Weights of a small transformer language model.
Size: 13 layers, width 192, 6 heads of 32, MLP 512 SwiGLU, vocabulary 1024, 6.16M parameters.
Each number is 128 + 24 x the weight over its row's rms, rounded and kept within 0 to 255. Layers, rows and columns count from 0. Numbers have three digits each. The size before them is the row's rms in percent of the matrix's.

# layer 8 MLP down (transposed), 512x192, rms 0.0258, rows 351-394, columns 0-47
089:139120149131083154159166124102131163136147158133161189121185130117142149151129105130067120139149090134099093141114111109137128143150125114102133
107:140164117109094118105121144122149093135153156137110170124136152127109123153150111120152145127117119150129173096154137133139129180054126114081123
104:156142135159163097117123122139142148170104105129133139130126135122156152115144122150154112120161107159097150125088141116162106075106148151113139
113:143139106132130158139078153094140126114113125115136136131131158157125119111139128095115102097098153134136125094138119150142096078107122140138069
102:114126082140139158138126123151106146068137143084130145115150125142135114094124150115132130128184109161113107143132127126098162132114144132132143
096:144115121137147127133134121136127123111152125083159135133116122110112116129170114122168102136166110172140130122138132119101135139118163151101092
097:119120147117106119140115124136137115092116094135131148144151157119137152121108116148075124122108142119098112155133138163123097087098129098149112
092:124113097139135122164172140118131111117138140149134160139138135121172153067113097108125089126128180125170143135135115083084157118094158136112111
100:147113109128182138103147137102121128144100126095142143117057160136120137141123148117133130117112092077155173158145160146127197157146101134158111
100:125102122134132127153135141183169095153137138122100128076150140126153107120150152123197115109106153107116139153167139108114154116140143135115115
101:145097117110107123100098108139117131148113133126115168136084112170120101076157099142158122176157089110135115088148145117102111111112118163114155
091:132133136114096108102110121138155098144148172167174123118135176142133105115141134125107131163138115105116118127115148137150133080076149111152089
099:180152131143092094142104149160141122122142137168106160151186094084187129150163198175081142127114102143142073122138118109090150115122147140117098
097:142100100126094139141139118109151113114183125085101150121065110125121133127123131138124111168135106103074151127117111132107122117105131147124095
094:151110119128113127111109114132136111124132071119143095130127133169153125153173143119115117133121141131124136095104144117105113111152140191149117
095:108079148145124122133094161129089107141128155130150143119155110144146103102103090132108144159093089118111140112194117096104161154147080158133132
093:118102132105148150112174161134121126095100154142105097150086151098133120133119139146113142109054122144131146137123126148148099158099122127103119
101:150123124088117173100146098096103135154105135094155130107075140141102149115140150134126149106136111177149106126112157112157143128120139123185115
108:119115081139113127142161161118114133128125118146134106124186101116144103133098116097074126123119146103124125142133150132098120149123168164151128
115:127126123119156098155110130151128120159114131150159149116141099100093105092089150114140085098164145102128086144081156137135129113126179120132150
100:130153144177138104152115103144166080128115112159138091099166150144143147136112125153131145131148081124146143125128126086141115075147151157158129
097:089133105111147131162157096151089138134128141134166140153063109084112162159100140124130135162180136131135141098132147140081116150113136147139122
100:141132139140091129164115115086118080146091078110174130099109089150130114145133141103118082129132132126089136140135129148108145122083147124084133
098:153140124163075125125094109124147180149110091107181085059116167134133121115114124155115105131074144098140164124158119130122122141135136136120150
097:103117126084112085127113107096129145119126119116157131155161139120196180128111138128111092144110107090134124166118136164141115110122112127120170
107:099158106139106107134116131137155099123111102161110112132123113076118115132132097085122135138143101155089138079173131112157188088096151111151100
104:141126110169099105104132119126096139135133128150130178100162165125167135119142143103088136132099127109118171134124155101104151151135136157169126
106:121117163164125134117149131131156152153099104108123130124112125088131094191134148108159057094121145144110135135108142126147122161109121133134135
095:099147103142151081120132110151133125102100099142091136105116143103101134108114112102112163154184176099085094098112166102141101161112122109127105
095:124119114131164139146119171137123123133141116108118112149108166110112122161128165181156107172170121171121158180106146142137108116182138112169155
102:129113147135133125168111100124106137092123133143144195131122118092147147140106155149120138172080143090089133137080125123122146117129121168133105
096:129158083116151121103146109173119107132106126111128122150157156130159106155104199076152146123101139121131105162098138110142123099107151155112114
101:139141146114122125128105095122123104156122149153093124121150159129109121154150110138087129142166094116109129130118167138120126112159141136095133
099:115129116180133153060174124101148159140082137090149143117106105121080168127181133115180133164068144160138119159133113161149109108102128126097146
093:071106181100149155133127138108101116143112096125112146138145172099106145108112116119154109167089082125129139109125114114078124130110132131148142
103:121131129107110159101123113149120105155106156177140135124095122147139113149102118137166134144094159099154135119147145148163176099140125124118147
098:148106110131099103129130152099139133122128114111115111105130127067141134111147135111138148113149110156134118136146112141095158117141132139115076
104:166102119161102139129110175131073144114160136144114065149118121128109131082149168082058097131105143108112132124098138149131130131145095105108135
080:127124124123135128161122129093152090165126091135118105105139108111133104107129115143164140130103149110159102163134146154165149092114130125089112
094:171118150120169126124120163152164145135141140087120128129097130102176159119133123126136111158081175109120115110136143171094102093137112157100134
094:135147126111162095107099104126108128102114173120118156131133136147141113112172099150101159120156101136151104155110094119183124144137154167103101
107:117135163101140101123140125105102129110139119117135150109184140116118133132149189172171155047147163080135170112134119158140137096146125094120108
107:133186116138154142132139151142127144129125107182117111095143141096126116106134152154128087097130122110152184126107156107163150140134134104105115
094:140095128103117145141152114144160152094135110140149147108150141129163152141166128114149099121145155115141127176122160115157150099155161165157161
# layer 8 MLP gate, 512x192, rms 0.103, rows 352-395, columns 0-47
100:161116133137183172145161123143128101097132152118144146097121152137111107099110092108175110103136095125149147130111190116084171157135117135114170
103:146104132118155166132155130182140129149118176094131138124126144089092129128149093165168112154152147159139136099155111104124104123105129169151110
102:135152167079117170140135140156143132147119162120145170141150156126125133147103112134129154094100080130151116119134091118108168129119152091139133
102:148121102148185105123090131138138144141098134117139125106119104143125165087112131111107109158135109153118093134143111149128149149118153153134155
094:137088152117165138113118115130086114111126182121125137155152112108078160128124083081169096145139157170143114160129160086149169102139145166147146
100:133142146137141153119117089116138109150113121133130149092114128164127139152125103138094129145091100136081104136163151163132092118146121122164099
108:170126158140106129113099167128149147133120116134133153142107160145093141128118134166161144113080131123161075143129142175130112120149114147132147
099:132097121127152072155124157088110113109131126109185130092120095134095121103142109096129116138147098100152170117129156156177127111125083136166167
104:143135099134095103147148150122163148096104065143096135062162145129140136104133126155168148159107144090091134087195094118130144161123115124118108
104:112097094103122112156088133160128144113101140100157174101132158124131086114135130117117140106110127134117091140126189169143171126130132071143149
083:122118099124128125119146098119113175142122104114161125126141064145131163115161156104144133136111163151125109122161103118123094120169121094119148
100:134145148124101156124147123144109169134084195114165143128179109121102111137123175164127122111094121149106149142145183148134122119129149109151098
093:147128100139137101130097148137104093166127172132101099126167136161144147173120121123108102121095159177164122115106159132128116129103123149144135
100:098161128153094168139083141167120122163094144096106140175118131126105067130151112095155138092135135146130133119153134089117118139119125116184092
096:145143124136128170123158100157121152127142130125113112156096135122127106105150153116084108148122103125168169170159125135194112158099148111119126
102:141118129096136133119121177125139136146131148101110174139112167136144159155131140123108121129141111120147156112143193124137106146103119089114169
101:110124143173143148120137144119117127108137172092085085099142110111172112116151127107161116117128120086177129077094138137114099122099151114131140
102:145103123125109115125097162140110083119124138108165143164127193157141115146124181139131138130148127130129104149174157158083109137119153109137098
104:088109122090144129139117105105101149130110137108159160121106132125152105144118101103128107168072083145116132089154142133138093155155119086147144
096:140129133135118100128151091130138148131138144129138128126091119136105126099107103104109125108052111109101089147112139098141165134149126105152159
102:132140117108142155167101148110125120119097112138131148127169092152157130088194114169118143169159109169117116062136095135124128164120150145125123
100:132189113104088134139111095119098122120117096141091141119133122144122117142140150132192136130143099124113111173152150092090132194135115127115098
102:147112154126099120146138153107143101144101102133161103149137140092152150100140135101177109137204136188140108127116112167107132109152141117074117
101:133119146138130101174170115162096150120167121075110130096164101081113130138097133165146165087152125125104178111117085156161122133146169071141113
089:175113155096156114146102142157137177119118156157158134145153134135121155130136130140143137100090121138136111117093148158063159133155165110149121
103:169119103124155136106110093118146160097156149100124100124114100119102167133125146121180160142141157124185155130125071120142109166140113080140104
100:128117140126152152133125119085106115163113125115072127126126126099185133162129136142160148116138131149123145158172135088157154098152107120142158
100:135166124157135136095125134101119141161122130077133146147149143180119135090091134143158123130140140137123106161165136127123157179117114112177106
095:155097102116126150135163128116122112136106130140144117119104147167103133132090129165116083138149106103103130128112149116146111135149149097149131
102:164140168121146158142131137157112105105177138129155147110164096125070107126157143136115123105164116139128165080113161096142127057147115139155156
098:170145101172153098144146165150124131134109108114071157125130108130146140086141124115161145146136153136148154110091124124082115189152135087119128
103:122106099139129133126127127115120085123114122112129160116154100162123156151080184138153108088122135122118170126119140114108169130062152140133150
101:126143076086101104147117113130101114181119158092128169114125119129149134111135137093103103151117148118184075130104137147170138127125127103169106
104:107142156145108115145129143101157111141154108106113185115137128111150100092114145140165165131156144120127108127155116132142102105126178120156141
096:108149098080112101110132136117150129075147083161115116175156136119100114135159146098131119122134154121083157119125121087146108105119122128134095
099:129116159124139131156148129132118098129087096135109155148115113106131102133119154204129116179090103105131119127144118121150136147124152094137140
106:150131174153099106157134120113146101174106142158104171119142154172162132150128130162109119093143126114087120116178118101089165114109100108165138
101:163084105153134104152088093142146148096096140154118088121150131138148180112095140142120133154132154101171118117118124112133124098139125172110126
089:127177140069138129115127089130085132144141118156157092131104148132116148130119099120142139091109149144132147077126099141100142138123095119137101
102:137166130130124169136131111138135099141099134108142149118160104116131121151107110171149116150136123136126139143124151160154098176097139120138121
106:121125135134093095101139133106085106113153108158118110159147110134095119139170117129133126095127119116123111105142154120102113148124121123132113
101:165141119108145131112132159135153174097137156146149126120171127140150099155140112120169099131132156150157108125144133121122101080125139131147102
103:125130117102137142148121162105159135086098110087166164117146166124089155115111106149144123162079100136127112112127152129152146119169110123099091
105:110106153128119134122143129093174151138122131105080165104149103123116120129140108110146127122095108134118171141087097106135160099120122120150148
# layer 8 MLP up, 512x192, rms 0.107, rows 352-395, columns 0-47
101:142130142129145133111143103113129148134107162103177158149131099156132100156138141162092100098133138131143108105061116166124110120133133130139177
098:112148140140138150153132131078136143096111127125149122065115130171112126150117156135073164148082090115129105106138154140150201128101140104108139
111:127107115095129106117102081098158130125208122103144128137103094118094158137181171162129071146149157125112117138119151129139122111149087144116124
102:132097148165141140074103125152129135198127120121115130136142135085099183087123099141143147147116156140126085120125131115151117137109143116141174
096:094182097114122120102146159111170148145150160155152119137089145135171153139075120046094145109132144119094129134112110147129134099087140130148154
096:167090137125159107133096131156121155117161097124116119158159159096108100106113137127154134137119136153165157129135083116131110122138137087124142
106:108137082166119124136110120142119122125159135114088126152101186145159144117113134146175164078091116122121120099133133154124123154127108117110129
090:142080096123167132146121148162108121107121103141128137116130104139132128107124095159113114098121123167108126072096182114151151107134129112078112
102:152160125117154147138121127131150110078094111147118186110130124132130155101146153053153143109139165086096145106142087159102157126087071111092123
101:167128125120104124157143141109127162181144134102112103126115150118092141165059121167112134159131159149139152120085128113147124145144141093175177
084:121127145090112142135165129147129141092140126130133132095142090075152153119115118136141129072108123103122141118128125144149105142105100177121170
097:137123136117122133122132159156121135146114099135129157120166139147094144112140129113131110150152162121161150149135121132159126126145137119137145
094:121122141129151102100121136117112163098080108155137091152178110097074091136141122124094130134095197083152131156152102093142123124169124102114104
102:121141169104128128099080136148124147125134114132106115155115124123110116127116127109135101147113106092166149132162145125127126086187123128142099
093:186141150092165100097127119145172138138120104134108121105087150092134141113118156136103141085150165139134093128072101150111119133101146083154143
102:138101134082163139077086121129093144143132127129166126122122103134137131109079171172137085140132149185128140151147125115162118104085117136082132
108:121146128191114168166174140125117111132117115097126126155153142101144173114121160106086120125098118134164152095126150156145166113149155139119170
109:117125165116135158127110093101095106116171105118103140177131135141126141146126095155156120122146155078143101102096151089161116151112153120142118
101:115158169187112127110116106119119088138165130164140110127139155169112157146145161136122135107178123112149106131147118077099106100119121109125142
090:117106121123118104144132132113137134116136168113119169095110101119100102128137152130087071140130109127150152121108112116116131161140121124123147
103:156150167104148140131106152133112151108102129106153115099180110116114146108135125122141095138078134105100133148121145145178154088143119127149137
097:125139136129122111106150148202106132108132119134089145143161146107161181136135146137146139097136104100166097145155097121129130181120134156143124
099:101139142132154126114128115138142084157153088128137116134126078131073135121156162134130099121142131099130178127078115104127116117116113117090140
107:136153097128114161107111137145132084136109149093139166123137171096103113103148124123140141157132154144104149132154125116151157121081161132107122
089:124116154126168119150133149118128096128135147129143147102134121146119155110134144150108102146103075149112104141121129127094102159118139138149152
102:104143163118153113184101093119131112158153143128157112105117171143100108170118130125124168138122150109101087087123092134082136173155148124141121
108:104131134155085104160151093147089176135138132149167110122129166083098097105140133137152151144139134145122135133138124184130112163115083061129162
106:133097099133137139091168145151129114099131143076135083117125139157110137105084148088134105182118115075115167112169113144136157169140105137143118
103:103090139111099087130068116143126127125142138127110129078121128109137131159124125146130126124159182095134162082142173159141137145121104092137069
108:087134138102179121088092143158137127155081117136098170121110100104089100130196129133160116155113076121164134105164144100098121156128125105070094
094:087107141146123091143146175119122100109109122153131147131074140110169107116094100159138119130094145117158113125099162130085131193160148115154129
098:133143140136144117134142139172120162076184099124135139092153125115147125096120115109147151134145147118097133131148144154103129139087114108120092
104:122174140125161151157143165119147152131106124124122136123152097089077111129140128117190128126112115147123118061143106149091090102123129166122111
103:104138072134154104119132124150096126111136144131154118081094128138150156165162135136144101128110120106083119116140146131133104104113068136109097
100:085134134124101161129110153126132150096128070129139120101150117144111144126168105129125140081147123087114137104151141090143099129129137155112081
113:143138138162143147136129127125136138165077132118090131119129153083151104127096132180104135160103126138109130122176101138150172153160130145118161
108:106140125156117110106113134168147153138134104146146130130106137043078155139115128125110099104092151139117122103112100146109113139091145114150118
098:172126100131146151102140132134170118110117128134161113134144169137181091125165102133137081121142135158112127144115141120094147119123153119134161
089:142151135110095134107121165112124110125111131141162104140201111129077132144123095168130117153145148124155129095134109130101177131149109113133070
100:154122124188096119126131146112118081127154152159157104133114118114148165088157145122157134133157161126148108111125157134094083110163116102104110
105:149135091139145131139155114114118149147142136115131133116127106116152103132145107134118173163127128137136126106119159111147103181124117120084114
097:124142147095108154150108152131088118154148150105164133101133116128133140159121141171132153147158157088111127126128100166124132132114098139103135
096:113136092119135146109124111137127152112152105125105121110147084091141135102083168100135140146149140172123113152108131115140103131125138097110066
105:131155135117113109148156107138116149099106096119128110125122103035140102128126146124079159129148150160077115139122115111145117125117135111121074